Weights of a small transformer language model: 2.54M parameters.
Each number is 128 + 32 x the weight over the matrix's rms, rounded and kept within 0 to 255. Layers, rows and columns count from 0. Numbers have three digits each.

# up: layer 5 MLP up, 512x128, rms 0.0685, rows 501-511, columns 64-127
# down: layer 5 MLP down (transposed), 512x128, rms 0.0398, rows 501-511, columns 64-127
up501:109112102146120091105145112164112087153124163194135186152093136114145085184100095082203129169111173109133135138097131101084093129121170130085139121143117083145076129114105077099093096087158124
down501:127121104146173176105105108129106144137169185107145142165142130134109135135093111156080103159097068138173064144172155119068120138130100176131113155131129155139102092134081138170165111121086132
up502:113203122110087185109148138084130103126173116191158135148151073122095154141179170148143124182161131140174116099106173157144038110156074169084082149101112101077138102144150083151151139096105137
down502:111078168126164176123147166109186091091155132147143078073139171145172166096132122127186111145120142111090125168091150208141117109233112116190108115133104133100147169064092114141118189140112096
up503:090100130129165134072144185147101193206163148194152093175186153157204155089148136195164201085163150099104157092093130111177116175097161099094134104132128159157083170063124103145123192197108137
down503:133101157182151136119109109168117148116147122107094169124170165098111153094124091187153100145126086106157096094112153140143103088183154113116132075107135084102168119101087047137133124100130114
up504:088163105116179119150159096089128156100160141110120149161114097178181125111072107145104095133157125108146076091140104100132102122150127138165127151165111109100115103084092159114114138110131170
down504:137099114131117192142102137127098132101122147094114134139125136094117112140121145148179167140154082127147137115102158133095178144123144093115087105178110157138143123150139148154072123138119119
up505:183161101166090113067057125122120155071109128124147148118086118170136107101203114172099146187122139108143144085081153107077162153191165118111156064141124238130055145200163160100177078086178144
down505:046130105131132122192141101159119111129077109147135102126143086146121160138107169122129118089144102059123156199143093133134152110210113108069130117141106095149105177094134163103193179120167108
up506:145158163168104144207131152095169076134136130132135076161090142209138136084106156119104101125127177089120160141087136109116097088155213128070104168121070091109100160057181175108118124160094125
down506:084114125137193219119147051109085119155116137131103163170127140150093052075063140066146122151160188217102065133143152139188111122142102123135100114080098050141164083149131124111108117104150153
up507:128114120114076086124152173177130143177134149134124171123137140108180135154139068158068118121161111101134136116119131079116159103064130173123119150144159126149147125200166063134172099165096153
down507:136148153160120141142115080156107136108125127123134120111112112077088131127058138098161112082058139144154138087109131119108068172157113160105177141188066172107150094118159135099135112111091143
up508:148096138043160140096085039104163126119081112174151084145116063142171143153138089113200132151151171120172133155177110129075141169152136106177108172146073135200150133124110146160078183126137157
down508:106181100055148104171077223093106115182133094168086147071116127072095109116109064103165145115131159054179083086177096156113093191179170163073213185111116088099148152150127101146084070107136138
up509:110162128152179129145120156170124153144203153155128156173125128101157114124125085155124196178125164093128129137082126076086171162148075113148142166132132158175136097187179133142119093123148066
down509:132113093112161182077155156178157169153116151150071146170121114126180102045085110128091127148094077131130145139098077134127108141091112121131105188171176108151095190093086133160143128135129159
up510:141096100161109172093138102177114123098173147149138150129107130133104137055099125105127158093138155120175101084153167173099161178085153128123144123121099199101164132093151143083105120113151171
down510:148111114137138116141121158061113081078158188118103195114110133139129123129142176099155175154110163104117185130087152185157126165102142132057160115162103138095128097156093141158119159159098042
up511:176153185086177156160083128134144062096152170169109148171166114161151134133110149149158062088077120165106169109120125205089185161095153151082121075123093133106117162144102141195103105084152117
down511:124154128177113126115159168125175199156131110155191132178093084035124149142096210166136135128158181066129151119108134125109154196177128120161136122084133094133060089147140094156108126067140128